Part of a small language model's weights.
Size: 10 layers, width 192, 3 heads of 96, MLP 512 GeGLU, vocabulary 8192, 6.73M parameters.
Architecture: rotary positions, no biases in attention or MLP, tied embeddings, attention and MLP in parallel.
Training: a variant of SOAP for these matrices, 3536 steps.
Each number is 500 + 50 x the weight over its row's rms, rounded and kept within 0 to 999. Layers, rows and columns count from 0. Numbers have three digits each. The size before them is the row's rms in percent of the matrix's.

# gate: layer 5 MLP gate, 512x192, rms 0.126, rows 325-370, columns 0-95
# up: layer 5 MLP up, 512x192, rms 0.131, rows 325-370, columns 0-95
# down: layer 5 MLP down (transposed), 512x192, rms 0.123, rows 325-370, columns 0-95
gate325 105:486423447510497481511561521509586558485508530596484481439503632490480465551477482542535578499531486467512576466464497526439441510523551584557439548499484506522502609482520522540538474532611458508524466438494465590567532461433427497518478479529542509485587539422507420552521529445558474451
up325 100:563561468517549547556456521540416503620527451553458515506585512488410601541562498495476459517437427484460487624486451459507502514548390411450505527531503495495486523482557447504516472516432455539459470543552537446538437527562505534480513539578449450383527519473519492529442537574409453518
down325 101:501504558391472472569461544544510501464443422485572564587466517491514487456512517472541507407454484532460615496440489490579455531390544515419558459548507429466515434478371502502509511512524462436511501500544478500491490595586483433583487613406532456487560532506462476535558525463528457495
gate326 096:559501537541497503493600483529476591466422471536462527467446495519467511409475547522537497502486526491424555547491527470489508472580525492473458549453430497508428422570540483582453529475449499558543550414472483564483532498497382519519516461443462524519467461431497479491532477514530499494
up326 097:537590489443495471415521478542538559436401455542585451563435508573534522430497501554448489508501469532549536489417534460435420530422488523548541595498419439519490418569518497539473523477559544482598569503425456464561445528564394444468447592480457490561494537482555528559488517583432478465
down326 096:509523441561573524482489504521388414464530568488467438470631505585542517560527512431472568498466479502515461523594581605396570406546522430451514381509549507570473512509567526478603424547478552514479410466497497462381527440468593612493435526541477386490540427569474497463522447442534491530
gate327 097:473485538514398421411475579469552428498502410609580422531361522459473523571526512409518542477482512538518477432490444526499540520475572600581365495498505561522505522469537547569437463532471620497460464451511569486422523536505532622496532454592497424530464525458495534502523460548548522468
up327 103:500498506561491531559523572478492543441529534411560530568500441480470487465521510511432471551611524545429463478524413602493593406537496479511499519464443478505489507459460465472424499392589424519540488455477557413464542509407464539563486486343489491491523527560478520504526484540465406556
down327 104:529468477485461581495534482539486511501499523483460481518516497483445548441610474461516432512490578480420537499517470485571505553469548530379506510581532459509513418529498507450453505519491525519466528495428538410469536528402556542500422475466683427581652533509481407545551452609537547578
gate328 098:488431485543474532627609494560601438431566536475411476448474479490392608445497524462378461530559596456462547511428550554618442427480412428451434484381520589534488516595465523384438445572521435560539506440535537545513443577464514485447520567502482470447504555579550562576526560481490483482
up328 104:450497500436365497484563415559514530509441464523435429432519520562528498568559435501530471470458477464585461522466442516445626538530470449439509575545447498520545447444495470462517582528404560462569489530570422416466518381428589440480508533471470497452455520495459495453417525529469498495
down328 104:558521599484485414518474401439510522483509508521466535445620472422456462500533436511493501461406522492414542544410487489527471479523515493507475473533519505469509473512538477536521475517474495484574512483552469432459436486503584574511579393353564412522590572556441425478406510476563461533
gate329 102:428470556468430490440480454470476462508448427504507445441503524504553574457531461539508470422531427505569556525460578443461465606445557609520443574570521492478490477558509479491526394500459494446523563538478414589432369523511522453556551535552618479413455563491542499494497532541439485569
up329 101:465384514505471512481515492598471476444533515505503464528578508538437516498514415491456525426393472517481578395486618446478475495450588478519513548513585537487489442559578550508512498556441413528461564500508475548438393494476482494488463600526573528516599519513619496422555538540409580605
down329 106:480461437475512522534523523514528602536432464502475466564476452473517584539495502476445550437439510526433601441456540454492546539515563398492566369496509516492468513496535529492473447470455436546516498375549494620445496497502558448550519506454471586514479516525537535496424392507500495539
gate330 095:536529514480495559484566413494422557483509575499536400468465488496513447467473567425541591415554500512408464527451511474501550508574415485639549547515487474510457548509493429429545509473578478513483515461529435498519522399411417606508485527421490432467598462576568534527487462476515498395
up330 097:489481526439487498502462553537560495474457489565499470475533595530562417519528466481453498611466483522576515501487567527495450493500540591440386479436490530435559430496457481502454506409505518515430506478463442523441468548485475477540449570452503516526483404556379471558423465485519420560
down330 099:460525442443528546451425459520442494525525479430573433401545435400529510484442510455502481445515418398395425582565503512478562470464532495553575506533472517568544505508549548461520475482536420455460521460532485551546562525464436622567591509455474547458615423547577551484533534463519527476
gate331 104:521473482405469470572547474536497470504467496541468484511526545506468520529542578514524571474425455500518410451582433415469497413477536584540452589516558526491397562564555397619488556573460526511447537398497513540477469500512507555612499520471596581453545501579523455533630452513562533465
up331 102:555364422545563501535451644495438527543464406558532493530481445458473443480415451451542487413496525491508506406488540568554448515529514524463565458568633375506570400563527469495519493488514521408542511467547530492601526583531408403509529515578429448466467503516505466496451437418507526471
down331 102:499442544568409565503442569499491425520560504477561498533489512402538504551543461600543470459425426535552475512511575475446488436520431535465452560527580476467559501466459567532534509486466517545561445460443500462476497476506440510490579449499529450528544450464455516627456566484452538455
gate332 102:410551482564547549487481527472383408496518493446544449571509495437474491505563551461608506448485455453493527496412519513514484500499515504506511543499412577520508452453530447573585548460502527562450503503471540468502525518387432560503585535497506504485541546462493498522513524492570491548
up332 098:497486509555507492602506566443497486434471461506486479605489468561432498506502415568556502435542535452471474454608413584424536507565507609550477531485548489456460529522483489492490453430476566491432531512482467513554444496542519462463529341455551518459420551526470496545530524402573593473
down332 105:464542482429544506479458533529572509469475467574443584524502464491481491470494437622472504512505486547522495428561463509529468457446461487450456638487468481534559498452600450476475438504474545500521441587456481579427450521569416589529636518529517477551531561542471540435563459506442488482
gate333 097:635515510446482477552505542475447521588481529480486514432450536551515547560514497543496531510421548468494529507462433499452547406503485555480480490490554487534465545508518562483478619610488502541490524574378499579518584485519502349528519574484467477434541545550482472482443492529552447518
up333 099:523475525448440542568562583463455451491463459493534573516481586536494551519607466448531527493405518558574396428476433534533465509423615545555525590531484432521474495462541537549470529494404537483564455577483471525399464497455411467480535562586422456433609449541553533430431525425484526468
down333 101:523578539551531400440464461553509443474476457425472432468548487470528473474510505524483442436499539555534539520485574400460557607521519507545559373576485535467554522538497442514563430447547503503454470489452488482470416467575521612504510595459526512576412496492397484470480550565434504562
gate334 099:545439503468506551498559482471563488593544543489449495562522576467480519524490541486468599586388501466506516602562427439505523602496517504514493504538439496599438414414478446521461506552544548471520511558510432499484538438395592503499442455556451468454402563500607513538574537536450581465
up334 103:429568518454483480606501468503475552482540509460444475421584516524535521503631469584524434512520473558514423461455500479466544449566555509499473472523440500479544569514512464490534491539442527438455495505579615567502542559571579562489497544446383434459635481544493470482470523447603427591
down334 104:496544477487466472482524473498406518409600494486458551495580492448471511427502576587476519553545456467615579558518471478412520575533402452562512515442526452459430585511493513469458518475458501508453491541571498538482636526620523526500547518506478472444551440535467506497520511500545495444
gate335 108:532529497488552618638566461557610478505472532470397496523519540465468465460499565465516479534437481519591499520551499509585476552441492507495481497503500442507486511442524508468452422452557464566481477422500417528495439527523530523562487598585546504425510502453473470528529486496497355546
up335 103:473523454494607587481484502607547406504393489499516524504439520489517438539477522572422524586447554495459502613531470576492435479510485484415484553454517489493578552555465570505554477509533541554420473564560507541463516514508520418480519590520485506522436473464604558573567527466494482482
down335 103:533517534500513486588414549480433517444464508560414498564470526439430460507529424534509488514419460518565527474541378540565510538411434518423590448561411464483457521430481461574473471473533469413508394440421495424515498460481519578488449566454473510564503514439470463560453635459495488513
gate336 098:558440428545376475533509423523480426531471436505485605489493422477482469560528516479439485513473490529523478484469470554494464562584492533398484509511520396519545436505523549495484515471482552493591506508448429443473534608548498523507524397502468444461503533529556532526521532471481482448
up336 105:432445556493478582502457599542509490504519484539487500496523424480442462478568554611553480465477494482467518530524498559481448490483483490521480456595449573503487510460487487544518536536532449494593416491504446537491458465484493493488615567537399566527477533636569538459419462522483560513
down336 105:531487526507458454576474496410478448516481621584453503497563463569409478514523430463402448511461449511479371468507465544490497478594506482492477428481566484576513508519438579486513402469583503545558505479521498489539501514502537518537496520514518535563462563473504521523504574459523482534
gate337 102:526549564559490459436419440496468435419462558592529482486554447498477399569391436578438477484458544520520480582534512452433473537422440451515465446575569484566486521534441464374532446559499563543555509488535573568537500488538507473450503555531508516434466472578404490543487514518500478466
up337 101:460451420606564469534484488634455485485494565560424535515533477434502507553497549509520594425462428447451510450475450482505438605467440513482517557499529478472529534461515509546553441528412558488493563531515430489525568563544488502560456481558451590490513502445606533456452478542445508503
down337 100:507404448453524478473476468527476524461443511540467515491536473523522451522437471487558474512516475520532628467430415518415568448491457494430452481486519480461513578579488520599466524461485538543525466505489494462564537567495423550444529592454537568518487468498463488557416449500596460477
gate338 096:430487428533515459454483482530501484414515523496675521595544449487502508518522438633563471553551464485529541479477516501494522654436551585601501531462486529488453473513575531541477458512523538573538551457490433530506521479612545441561482419573506485524412554469491460466410422524553518475
up338 097:510590537431521551505465494530531434525471477441493541502563475502452495493477493469461475531438603484413415468436510493576456451538514482522433451537478534509541480589421468361475473441508431488516493471483586582500524449433528586469514509512478524578508477563486464477490554554474452510
down338 096:437448489457534450403447461507519487502418517503555432498548565454470402490438418525481437522532498560384499465437459461481523596457456561496440572465553556454515482540436568538430533500566542478479429495511375480458514508591505500522523467561545467500408445461516435530491384488575508517
gate339 099:466537443458547537575465517527552530524367444482563467501543499558539381558501561539469449526485517464503507551522521568488627486491529496485494595554478556456521519450476496499536583505562459550471473523477522487444529563532464546563521491578526416457407475477502567442603453457509563517
up339 104:474470520442579516586521496436457523494499449458490495457510490485496540520577502581506557548472481489464492519470555621505466439446580520486499491483484436482474516598502386515520551508517513556524453514595508477508522545543469491465605491550614416488402469523411482475511476510502553459
down339 100:512500604522470401497479470584503550430469506614546504480516520474509465458486459488542469511412551529509479462464553469517588532408520478435501504488568538529507487490486513388548495444432587531429531479445476450471517563439459619515547442482402539438574547521452572481525620499451471426
gate340 100:533511580525436538575422649419490470473490489489470498482446463429513472399465542533454426457511454535501414477423455501441521526449519509546441546445473566493571436437415515467437486423552415483409465430518439595470492466498462504382558532496492470500542479489556530512548426486573466549
up340 097:467441481555548559454588445486509509476517517477439516397547496547476630452602578494606503484503565525393487500501555475557471474506482557491513565454437441507476558549425492477459558502513430583483536534463485602561488613543551465498508511374354522520461540405507529471494413435537484574
down340 099:517578465599436534595491504462520575527551566499562539482605507555458550554589456531504388458558458442500514482504547521521432455481560493464604489565519477516479551400575557480500499583489480539432505443525510505521403514509520447439533471539442575514467369505515555501508544437547524435
gate341 098:496531501565540490557481544442499467515500432536484471509616493567476526471520587447446433483464498622510434506516453475536441366487569499568428573523503532494443533530536503509570486503454491555433571515377404481574547546420506469563463488497628564561523402443554476564503524488481511502
up341 098:449448389599537620573448525547580522480528494545414464432522551452521440452389483470487490487444431543431414470545472510452438516547636415560432536345486525458504399516509507454527461583493530429477535422473342503486532543425498424498526508515502576537543418464579450540519534507528486473
down341 100:494535514396505431460551473443511466377497417519486535434491459571522510470457450396536572541450423465574530451538578530517402538521464418578445429401600548525518490479544515443508445519482483470460419482533515550522529530442480519482463416480457536490477475523496547479431506522484545460
gate342 104:591518481492603512470565523486491486473474539521510573563346490412448359511506461476428479466512507477465561476529473472506435547503490600511432524514590431560502511465568505458473464390548534522521488550463574429426463466485501551548474539495527504469471570466439458484469538463560526452
up342 094:502527451505467512497564566546520498551520427462406470525516536402493513525554466498486435488463508506522560531468545551545445504421545498491522474484537470444452438473439541480403508498514522489408579550542448517514539446561510551480535567495551543558494531497518369510495452457454565518
down342 099:643550521506503548482501499569527409446474467500528527474470566493507443522456494457586564542499503450436510536587553419479523625559472567467499481463565546477498596485492495496485561548521486455399489517522530653465533522522479352424473418534548443487566458467548533476472530544446439444
gate343 095:501464426511559557467457449512533537511538456473533487477561469472548489488508572443506462428484517570443602545606520444483552475453474457508421380475476544463550561532492436458557520524487527573444464510443494575471537450456536519523400507455521541534599441471463493472493560493513442514
up343 101:549482447539503546532482542484485537488463436506417529483569549533396579577519496497523510434401509481488455408456446487520474483477595466521560507605463520512456523498573490464425539450508490462515632561464516500583518627472461627444551513458512503524534564576454396476520516541519520571
down343 094:441447414553496490508544452446519401534505495428536480455466539504440512440532450516423459581416510484520460568505380587546574546550421462628467548432508515401507523505410565518554503457565491507536436444495546460537567534405524545484583449466489522430479469501491573582457443509433504597
gate344 094:505444460435520553595569527555486506390536456423447515538497477490594520543482514501522487499490512458576518496535580436467493524456420448473419505577516521512450463514431439521552549514468555454473543492539534447522538532444546502517636569556471439452481506335561455469503559525374454452
up344 101:538552450521516568526499513492472524554527465463545454483510539479536493442592582441596496490492638499507524549537473472517461429483430526509507529502482465514489557551505463511523544515476447556488558578440535434520441505508552453483462516463492431487503586539519514477450470566460512541
down344 091:457473569462498423474525560599530575434463470539475540535460485522493540536443473583531502464462425503614514416473453440542477576452594548432482477552459447517485501454484539578446458533572556409468518478505523591495511484519414508542501422510456537535457437362506456556535475501512498463
gate345 098:559517499445430409470442476504461502613516554631532476535539551468508439589536498547476560479460528554466424386441392580494490486486498466562478526493479491514451477475606537536555516421511429494413493503509531537483526527541456576533489580458549469437457522487435514534559437524464472488
up345 092:512507479497612474524532520425541462431539548496518469403542507559530461457505526486556416397569484451553544502500458465414470496539449587453515515462446598405597504477371524438529486438550453545494434513522526453495536480520490546488501486499454467548449548433565430543579485435478486492
down345 103:438462551537450517489468517554555426491474555482485545414406607502450590415539480468471566519515468517486504539506462598529511527537519523494587503420499610526493548467553531470365517512513566474509505456516495466462504488509523474505493493444376484485357572436487430416455493553487445526
gate346 107:464558560508413491544489489496511537511460487457503475542464506419543507523410553522577487431560493483578510529498501538519604461522483467464414569568471366621479542561503474509499504461592488572543618565444549484396524578442542493456430501424543495469394582590394437464578486519454520459
up346 103:566455531535485523561467492545571433435522505429413541489423512401485503520476563535530475525492418495524591441509518594530610448538474431593520500512551506527478486425492564507553545478480428406528460527497469488458475578400424536498519490484396471523513441563442547562597575548492456336
down346 103:458457500548539483486461549565465488539510500503491510561443489488534465585484564488464411428476479552383502550430548496612441479639383487479537547655474449458512506521453475534480421505542523531455495523544463465503523468474511567497504467414572463446473552537443444506513512482485503525
gate347 092:607495526518527545451457500539521452572451493470479479504377485444480403424460619528465408491442430487509529431512572566445477487492458512497509480531520538528436511552552524448484477421486416499461468442467503528561491502528430504544530530428509518572527483525473459474470530435461430466
up347 091:508493547436509500590489438513443550500396449505462506522460486530498506543557544416521580475480558549503464501481410452601470557517571560526466525455568432489518527541537563472513454532518483450519566564445484521449507503512496468476508463516532453572391529510501433536493490436451515444
down347 099:510502527548513524532492552607447413484409524404448561531455481393474453514520549541512458534516528495482664517475514511457522473562524505437539508619502552518481467500501526507421500462483600530482497422493527392536596510474436494495528530484552485507565460645484466496435409495419490448
gate348 097:464553493377466475438549522445383509598601537473523509514547520497485525535497457534465517579506538536468583542506487449496534537550526424476501571549459501483465489546523473338452465571527547427565487575494537472423507420579535507504531491543448518478532523503505520525523465538469553465
up348 099:547470474423462520496487516437514468457469497563450589463536499569490528502535455568500541489534443510491409420549491604493534512482528380533597600433537530458466516495526474523553533580514482431461488446559535431567446524568556521591467592629470583446455597522494435524536390569509548507
down348 103:444506409517507521502534503405587465582518486437452440496520475535496514529502447505459428535495487414459605517501539536441487535559529510506481588488508546455441529492521553512512590564562409528436416563528566476454506449565517570554493410485448526449468417542536550601494501509426474494
gate349 105:460628526546471522472456525478431483467469523506541502500538492526500495478473538507550493562501475540467514484531614568451502466505448487507531482501437625441528459522481410446484475495503481481502540581529528439496469553493516460529568366598460413510486509442497477415475435541497450554
up349 103:503568497554483500481510488492469537460463451399462484499505482501475523403509432539592426564566508455522475523526547581475512549472476482463581477544432474477435475464478489450502558560533596520539438613522504564560517520505461503543507459559483421455511608364482538466480473532533455524
down349 099:561512537491493498503432600437554461439493495526505462507501484484471462433490542485496558522586431523551492552490607561527483391443525499551543484392602472488576513532546527517476445523512402510543605442410497552588500488545534479456518610633485496532479390499476488453562468491526507426
gate350 104:537489535410521502533535454510531439458423440488452492536515519587493511573497438482493523562530535417443414459397533448517398558410544500483591494477445472477375461573504506487438422428533469454533553617396491477518537419479500446536518578533523552561534437477519523429570496508469471538
up350 099:488433563526500484444512430599513510455450498471550415455541543569569497493531521441508467487450494537534436457467471497557512518440554495532453467523640548567534511442490558457470539510489564567453461529565382461461512444478451441452520501450611486443499459494511521461459554467529505574
down350 102:518514555474462558521495443479495510472511533454477615565497613571491560514525525495524450561627583470411385478464602408525522567436504534450474386399437483432398455483522532513384536466527463553516461473406547498553425482479581443497517530535466509569500531483633535511548541455538563490
gate351 103:547476463548511525443582494479467555459595502446504513497503498521398512544518568504570444499510543473656480483563536455452436495567526515487448544513408499519524555562470513485556443465469503452522403492578515445549447513521517520472463467523526492563575525447524423487492460429497522442
up351 104:572504494449468405464521479487418464478489470527489461511536542474445496523492559468604469502548547468507577553535523557517441525474584549585542542496428478518548526483526527500525521465383515421558426488518511478518503473566487449555428491565496474592468531455521411473553520473563553503
down351 103:564486500459430471471599492470497486537417525427540539400503523524462497573488494439560591559456459513595458485461534535428493497471424511509482558445546517448554512439430494474458541409563468500473569504514501439516486545496565532498470491552482517455384506527481451461520434513417474524
gate352 089:460479479534517510484482497423503488552444444466504467486539420448465473453513467484519447526463643451536417430470530454449524454480526476622396524494375487439584419529416450519552430437504513520450469362556491510509572471483537608530514543453546505478483559518451516429504506586505486523
up352 093:589527519426513495489560439490492501469521445479491537449528555389550555589486357574419544492460493477456515589435510545600554480471492493472508477543454514431526463484557447524463600549546501453567496504469494484530431454439476490546529485563500472450508504511516503464507515503535533407
down352 095:492506519521491479517444478509507433435488435507545538479537532539530500470448539449513501511589513495559424474626482472482465548487501569474522588520510587494480515534503623501622502502513551447579514547464514546580457519553383482545529477472412513422525469520425468496473564522558481612
gate353 101:491418474505443491494466520586486539493521477378530507579484500544508486530523489504466465543491482479454549521501522569595478463464500542395497571456519558455459572575506446506533477460583570489556483473533566520471526481514453430444460470524511495481465514466442571456511443434420445411
up353 103:542540436529512490525397510462499454461481633435565494498450562520563584527496525566439410586510481487455445501565511465465514436478447559556593462431469405473525526573520554522449509490438502575477489507450539431550532516572525488515573392519491522430449529467529558557405498558463519525
down353 095:532529499599549515488486605548413497586544460466474548549512511519473516574550512481431528505389492551445508422520524519494405508553461501490572558571487506521453544518501474484535499465417491536487520418495382541448539518458431449541524529478543509479468447477433490443653574481475471491
gate354 102:482506474504531463527620442460482487483498468416540422523546569526449490529517493468512420462429488467584364512576475513433480511577501466517536508514485533452448566585524588477522454500511483422432438588528544582442485493438394492504569585524574498517486490479522460469521573487530474440
up354 098:479476499487534506551494511515464478452470492529520557503529415514546529451550465531523528512624463457463586507561486467527482457419464494469604560508497558494447517511456515437427448418453502461497492398458445486541544498479577461543384452490428479469534505501383471562412435478494554504
down354 105:460469550499534596540411545381555551463441511609502515548471451591529496560500413416520496438498460499469545448448548454474507470474495510512473529549492454419483475482455456447463527456584532447561458527493459451672496477471530503596547475502465517444471521580510448534503534552456532564
gate355 103:488463562410397528415600460494495468413477482531505488436602522426518617503520472479469516501432536546480486527525472548516485448417477475450506555490520604480438310478593502412477421567456455478508447580483515443418463464488519444533535599494527550501449449437489560470480483467412446498
up355 102:494555508492480558469549362513502452522497476538459517491528508466489459440543528524448524526482622569479432496491475563523439575402376442446430570567497523479497525433515507427489546495453594526548551510453459439434505500457524522582506659547516458477441548496527462492505500429457494533
down355 105:483457439522491551467549421440465531460439516582425417499496377481484559607562513511354513502521519543457462532512510468549443539551340493523516541472395534440422440455584476506488492519510510598583339495452541496466450490521443522548558438505397532445536488467523524508459477544416444476
gate356 098:541513586455516468489481490463449571485494521615529540492524509531441542406562497502540564454546515559529447573466420461535588428534651527475639467505464477466439536575590487478451368431479511457427525448537488527566449450443492520404438506451558565505511512546481486528532521515450526532
up356 091:521412441522477559406521465533573455503472410481530558553599490619561486481553584493592511536434565498446509416559429487409510528423500528525417375542491568571499454430420524484558566481502410524561483480519575424451520521594465426548499475560467549475446471486529470552410515530481430442
down356 099:479554576453493431531479527431432501471548554566539499516494568406426487431500428496492511430496592524464508574436427538522618361534526413462551528481477424518466531545517533507511423490561485489474480423556539627526444512471536577468501516487537547543535476580429530481590517533491593558
gate357 102:462449540507458516563449484493473503529562409455448535635524499565544547503522480539543521448495414508486513434546473395545584458488520529520512460465533589453449455462449540569501565511523506463433568502425440461467548472493472418573546563496547504493540527453535514436536532593516504509
up357 104:504480520531528513564603410446508557545585528398427507553555485489489531542523511463640425466530485479604447516537499460475488506456365405405453522498581525541476527450555506499513454519571480493557485542449490579458530431451483472442516513517538521583596509553496551597436498488450501558
down357 104:532494493498473456485598467519442495506568516570463517618520528461516510517568477533460492530492529560550498486494539509579436489469551443465425539475427544555464451510440513535523462427486407561477567538425566552558428459415428489481498439548492464486555610501507481395529513500605511496
gate358 101:500404474483470485487475532482580455504540509557473461500454600460603464558529519626417400417524464523471506467398532479545481458508542509474480548545549425473492529508442433486531563463476499470447562469552474410458542486471477476482600522524507474487597498467489506384490488537504455618
up358 103:568542422543462447463500557546464613541496383475450516482570440527424481528542568541604536476491562479548529499561619549532601390474497501482567485486462514536512446492528550451451501504514522527508433525538540624534504413391504530556443506460457432552431487444520530489552516414402469415
down358 096:270461527534518520506498521465576470516523483492426538521514527500493435469523561421513525583532473573456511533504454488582527474457452502434545544455517467524480466554516581532531498478449560531413464467519549537555486605558424407378506545560530563525560442540540457664535467506510556447
gate359 100:426547476502454512486601515472517493417472571432596574493514558541570517561401538604392559443462452545479486531427575461557562436513560590469509481533536460494542463439504426486535561479563413513468585416481457544490494522561574518483541469599492477530538445472483523527506461628541423452
up359 103:590527486449559462510522530504457573618532393470418499548470536489396508533615532491452542470509514408446558505504340477522490479549577542446417453542501507453499482507560473520488463510486494548493433458536658486426515489495475540470492565420491506431499541473483469508472465453462536511
down359 105:501473560461433544494460503491503422510365452537539414603535494547525445480539562545540482488428593545436508618539461475504456471516551450523440564515482431528513539550478543548579537424578408546481475593558452442497520433483470423521481560545494447544478508660534494498545504503533545523
gate360 091:436427589518449450628596493415522480461552484525537478553564536462516446477566489448464473539559489462514481450532492455506487471463427477559527555599615490544589562679468430499568494521488483428454576506471514443439500525481556562402502472475408461501494433443500452390484569568522564493
up360 092:550453481568501547523591550436538402539432500425440507456396504521493526548421480467575575456440448452484547440542555452476480538479527489459477514513587506488405579446490544500420476400599488479556476527510471479519486496472460507481446529489594538505545459439444594521476479482462482486
down360 094:525570442431567436420427452549516522485488437504495451466565501601489460459486482521509530445554523538470482469473565538559544552529541550486554445393458467486505464559469486521571480452427528557406482440461448530520525476590620575470549463464430504512389525504537480583486518516528380483
gate361 094:533541449502465459563548507484476496501518551522551480515392526550499456429601597459488514457491476597507461410600414473476434636487489514501565511506472459495578477472444449650432448459482525451469519472481447459572467558488461525544464477520527511475558473501519579549547481470490506520
up361 080:402489426454449535542499565424471396442485480571485533489506567525454557454469499540467467489455602573426505508477552659544464487451486486479498555522472553484503511477447506477528528452565546443481503448436463489412495480474550551452503590450489500484451439583431514494463567490467470441
down361 077:534559534546473434608532501491544612536518597550498466522463459490478560522514557435530601453486427534626496389590458425483510548582582541539555507503515476529569401476470451588448519486422485479503551514492505484564459491505461510503476464500502517513577487431545496535525453472492539529
gate362 102:588476545459436493628458497496505587606528467529537455468456566498443499498517484484543511475491434534579510464453491489499560439521522531494526490536469478436482473521533556563528477483489457430446455536528553619510543563433502499453528512403462431428526512485448491599528511497580488500
up362 105:479496475533481532475508524551515574490555491523543467587422549498440583517562569552389573551460494518556501475386433509517544510609457546472456514524511533500524571491492436594572547538477490529415522433429529403572558513450445474486441498492520525506404425610554470581426521520493484465
down362 112:414498513506566502501558514504411586510538444392548508453493541458580487607451568446476576457511566462546346562474401524539401500558508471501526428507459529610506519394492458454455434567475505560550478553536413438434527528570427525440484458514509488494531509542471454572501442520568495444
gate363 111:519478457512545444466574455551471530530495459494584474417515483497478440482448532463413446583522426505538445453457457472582463575516500526483467650490511478598576564409472536557469590583555585522511543453451448510508542535519494495468548528432473476458500442508502525421454505488463525543
up363 110:504495465544414554451569544445598485441567514467503471534509529610436494517539611531476500516446551437502510465558510519513474488475570532448563418569398479432549484519574470521506552492510552411477415445476511506477620512511506479500468458483533456444568523398505495535360468506512438584
down363 102:535529487508430529565505536451416517447451550496457483538482490509487465508524452517532460469470480527382550616605539555457562397455587528423548529492590514500425410536581416455500463398485465556416495499558474571511422440481510443488529456523457499523498560503387503491561644541484476518
gate364 093:486499509489546451546475496422514508561569528486502492465535513547430486516489463483485492527537633489577557617437565454482527463475394586504561486574468578417449414472505533480515465545517504497429396445530408537482488563535553545547568442541453607509444551405479539456662511562397413517
up364 098:473425514447501649389545534508497518432528494557487389463456410494588418477491621462514519472481383490422510523479478486548489515539549463494494492460442537440536481474509499520433527468516447436454509423439419498535486467410454484533481514454539427523524443557480472476446434534444490520
down364 096:500518472536501522494495477470516467505519543468432589506532428477500521543511489570412389505527557544456461543461528579553457428467508460510578576486497579497488513521551416455397473479483514554457496648526591495500506430493505602544524480551462508516466617425477477552561549487453441497
gate365 093:369564493510471474551550457451416519580446440516444558564533554529500568475487528510560499532499509467595468572563516578492399508434543455386512560444498544493555550477474534499612528480533468456406518535539419338509470498399479500467422470529523537500517570499552570473509474426600484442
up365 094:480535591436513493439615499542482520434497506503477521434497474560528518528481481561427526475517447439478470427518443554521597478515419597555503414596439517442412547509565551518482537497553420461545497436498470567519473560482396497503554533484460434554507516490435487467469477506442455477
down365 100:426539459454493506483543448453434463480532486521480585454447520468551482527535471592509571422461437519611471452440433528466497506594453528532506435580555418479514518532509499512525490556504504416523548457421522483499479481502424454527569556568408565442500447536432420468456583509524587562
gate366 098:557514540530489453470540534571439437538481531359462512445564511475541517481475497421540499464503570572560472459406466486500536543489481495537491599484433544442572411447481531405535477461493500500443458456544509504492533440495530525449571489509498420520455562459515575341529407511451489499
up366 096:509459488548459539416445479422479473550548534504427575460459530476502534485451464477456538442512528504575484441416479404514492530408505555524468532496491549453468483428582546577588526538403528469505557454483449501494588397520674517568488482475493559417485406495499473522449509507530503457
down366 101:470514551513462491516409491559546413492596510468578469461539485461586524434519490430467533477415517457555538480437469510601578426479473415444591572507391548483477499440455571508485454507481515497528486547578498568482522522543594574495511528536355529601535441529571482506490416539462527558
gate367 104:556525560606450449547507554455516529442459417476445451522364530536562474475424466484538553522524514471479481466488499478533496548565537576387523537570498447512510428503424557409493494604527519529512466478531491520540514467519446528566507425533546474451410578443568507466611486516516431468
up367 105:441527541502624508561537520449476488572496473454475498494565534489468499472446461424460465514471513520480455483550556586538375461516488424498389526503506464487562598421488553470531530450441453574466488549487435495564519581542565461499372515458503452433495507497384484489464537536481478616
down367 105:537477466581510505451477612462535484500459650561561653481476453543465440509530486442449446384456526424366410531462459566537502432539541490552575441518534462519520469521452386537429432482527502536482527460555536468610523504490514416506480492447542577512472562538452531422493511502499521470
gate368 096:510485450524482502562520466534441474510466505469541453542545555459462519550453568550381544495481512474498469414505633473479409499554425538608425456564463440519549574473542575503417445546516549507485574466515478533586464491413535501526552442504456416466462445506534517428524503451394402500
up368 098:436469537566395481515545473496560463529485527513507550510416536616431474476472418508510467463509509545465420534488435565531601522534497587529565570578500567471437457535477566486457554520447541517501454413482502540507510495478538505510539459544609466521431527537476507478545459442531508553
down368 091:546537508512420543507485583469507491503518425428563585535564507484509534532576439447518490510433529437425503430578489564463419545471566461511339452456546545551531475533498497449592476473602535490524527506559500516471446413442479445544437428509458515495528495457478505553482473528418527381
gate369 097:479528510569409554450535440493518516598375509488475461468486471485458436416541534465555510523440505460457443461537443477522495496494369432499506465357602582511467521468415540396562574572522472414492523516473456550573556481525510493619439519502446509474465458523501355462520559402396520557
up369 099:631449525508506417494477541479436455503505523544556461417427482575542480437548500516594556454527438560469473498527419475486478429552482553487490425429524545420534576508645545538582588481449411464534461421512584480526528397519458493521471470469452560477455432573482514526537472496493577481
down369 105:519489467492566552470550524487561526541457513553423475564482389465490476510463469522432547424535538548498478452463535489436571475543465571395501508578468477553433512516606485509454438412484557511473580447458465538501474428468465560588616435456546548575498419439463586460424478576555470515
gate370 100:439456367491487454404508462493425424518448477465536458529603494528407591495372452581418497513458505493483553622490533430448481459566506524522446381480461455536546515495436588515471448532510428510456454530535490498516538495441505511484571447496458462564512458442454493476493491576504535509
up370 088:520477532461470488497517518474552486516512499452518524557440467557540498452405531485466494536442396468471519468526582420548509498534474522472522464495452483530434506480500538486430454533507464494504476483460534530519522596522524562480514434437475441593517571428507466465433355526484531389
down370 102:526528441520423465432486517435627493542457549496467493510532585577625488579476571531517436505394433540499488398562464401460474539478464527491527593543482487523485491479542524455478536505480479495520532448525457518571490561549437526520432475509545400565544585532471386440554523548466446412